Weights of a small GPT-style language model, trained from scratch on English Wikipedia.
Size: 14 layers, 6 heads of 32 (1 for keys and values), vocabulary 2048, 13.7M parameters.
Architecture: RMSNorm before each block, rotary positions, normalized queries and keys.
Training: a variant of Muon for these matrices, 521M tokens, 3978 steps.
Each number is 128 + 32 x the weight over the matrix's rms, rounded and kept within 0 to 255. Layers, rows and columns count from 0.

# layer 8 attention key, 32x256, rms 0.162, rows 22-31, columns 128-255
[[111 108 123 136  96 148  93 163  68  84 111  93 157 130  81 115 112 107 131 108 122 121 104 126 133 185 167 140 122 174 108 119 144 113 130 183  85 155  78 139 147 126 120 146 118 154  79 128 137 143 148 129  64  92 201 124 172 122 111 168 136 173 157 150 142 122 124 126 168 186 138 123 122 139 156 141  94 121 102 148 119 129 104 124 158 133 156 143 147 206 131 209 159 144 173 119 131 126 119  80 176 109 114 123 158 103 131 110 131 149 116 135  96 178 106  83  98 108 139 175 130 108 113 137 111  46 143  85]
 [153 137 166 158  95 159  95  94 186 111 121 132 142 146 152 155  72 159 123 164 117 132 131 108  78 147  86 158 102 177  81 113 170 137 114  99 149  64 120  79  83 142 119 104 106  94 180  96 198 138 118 139 139 144  92 127 116 116 130 119 132 109 211 116  88 135 125 105  95  76 171 151 122 127  98 110 121 107 146 120 175 101 144 129 129 157  92 113 139  97 129 108 109  67  77 155  80 131 122 113 120 142 109 143 136 129 144  98 128 103 158 137 137 153  80 124 147 119 119 139 113 151 154 142 145 151  75 151]
 [ 36 155   9 162  95 107  63 133 197 194 142 104  56 124 132 136 236  64  92 146  91 118 139 140  84 156 132 107 165  73  93 119 141  82 110 139 255  46 142  75  47 175 160 166  20 118 142 154 127  37 153 166 220 102 153 170  95 100 113  98 173  75 207  86 128 153 181 113 156 173 172 160 185 203 187 167 116 123   0 129 117 109 100 156 127 108 119 147  52  77  57  99  73 108  64 174  46   0 125 158  75 130  49 223 158  78 147  66 152 112 171 110 126 108 178  96 244  33  95  49 151 114 121 124  77 141  97  91]
 [175  69 153  90 165 133 183  99 110 124 139 127 155 124  80  75  87 166 166  56 151 181 103  83 142 131 129  99  95 115 124 171 122 163 139 172  77 107  69 170 180 153 109  54 165 117  40 109 133 167 124 169  99 157 160 135  88 142 113 143  67 148 108 169 221 116 130 129 169 107 110 130  91  75  83 144  97 124 161 208 179 143 219  37  66 174 194  96 100 110 180 116 103 148 117 113 182 141 149 145 169 123 190  99  81 152 112 105 166 104 103 166 142 106 115 117  45  97  83 116 124 188 144 132 116  91 160 129]
 [ 93 127 144  65  84 136 156 127 135 136 125 129 114 132 116 152 117 114 153 118 156 164 129  79 155 109  90 116 128 103 161 114 150 158 139 149  60 168 161 120 139 132 129 111 119 120 114 114 123 109  94 173  78 122 102  55 101 114 177 162 101 195 128 136 136 119 146 121 153 115 104 144 126 130 146 123 183 126 138 122  96 124 123  91 148 109 115 133 114 123 212  78 130  90 157 109 120 128 163 138 159 116 125 162 144 159 159 110 124 164 157 152 139  88 131 111 107 130 139 200 152 156 112 178 182 107 134 120]
 [ 60 118 118 131 117 125 142 103  85 121 131 116 205 103 161 153  71 146 155 124  88 115  99 113 133 141  99 149 135 138 101 149 133 143  59 152  96  87 161 148 132 149 167 119  98 140 139  66 165 131 147 172  78 116  71 115 142 148 123 171  95 167 110 138  81  96 134 117 133 127 161 157 104  79 141 172 152  65 181 100 157 146  82 122 129 127 171  85 123 151 134 203 169 151 138 118 102 171  84  90 107 113 177 131 103 129 103 101 130  82 129 165  98 133 109 122 102  80 121 166 129 106 173 171 139 123  86 119]
 [165 106 129  78 171 119 135 117 132 106 115 149 173 132 108  88 145 173 148  91 175 152 139 155 114 133 139 118 104 126 110 132 115 131 133 137  66 148 169 143 120 150 190 150 149 153 148 126 108 160 102  85 142 180 156  96 117 142 142 112 115 152 153 131  93 153 145 138 152 105 158 167 133 131 118 144 104 119 174 105 143 142  76  47  92 116 161 129 141 163 155 120 133 147 120 150 138 141 167 182 133 114 146 154  56 136  60 124 102 115 159 127 133 100 137 177 170 171 124 138  73  94 179 158 118 162 127 140]
 [139 158 147 172 115  87 148 117  79 122 178  95 132  94 124 154 100 139 170 107 150  93 155 149 129 131 106 111 144 160 171  74  87 133 112 105  81 127 167 162 101 160 129 116  92 128 131  78 156 111 138 125 120 120  72 100 120 165 126 140  76 158 136 105 109 118 148 145 139  88  76  96 161 155 125 104 147 152 153 119 185 126 106 178 113 124 123 101 168  72 195 100 155 146 131 111 142 137  97  82 103 134 159  80 111 150 117 172 166 108 135 163 159 134 143 141 119 143 105 159 140 117  99 133 126 170  83 118]
 [ 55  97 103 114  96  98 171 155 138 155 169 172 158 128 146 127 165 113 113 153 131 132 159 166 120 110 139 132 124 155 140 186 105 133 125 138 145 168 137 137 159 111 176 164 110 138 146 138 136  88 137 124 102 127 165 170 145 155 154 127 169 100 119 167  90 153 108 140  91 110 131 147 123 161 196 117 159 161  68 123 110 146 126 156 145 114 130 154 141 128  77 132 105 160 200 183 125 150 135 133 105 141  98 120  99  93 130 141 135 107 139 132  98 176 132  48 125 138 115 127 147 129 132 141 105 156 122 133]
 [188 176 140 109 127 147 102 160 113 143  96  91 125 108  98 142 112 108 168 164 146 108 210  82 165 136 159 118 117 161 159 154 153  87 112 149 139 115 181 129 103 165 123 130 117 150 204 126 146 132 104 137 136 138  91 164 102 136 111 156 155 159 131 169  84 116 128 125 127 140 123 123 137 152  73  94 137 123 154  92 196 156 121 119 121 144 118 106 136 191 107 106 140 148  86 131 110  50  71 111 149  81 122 140 136 127 147  84 134 154 167 133 110 116 119 159 166 166 138 141 142 122 132 186  98 193  64 147]]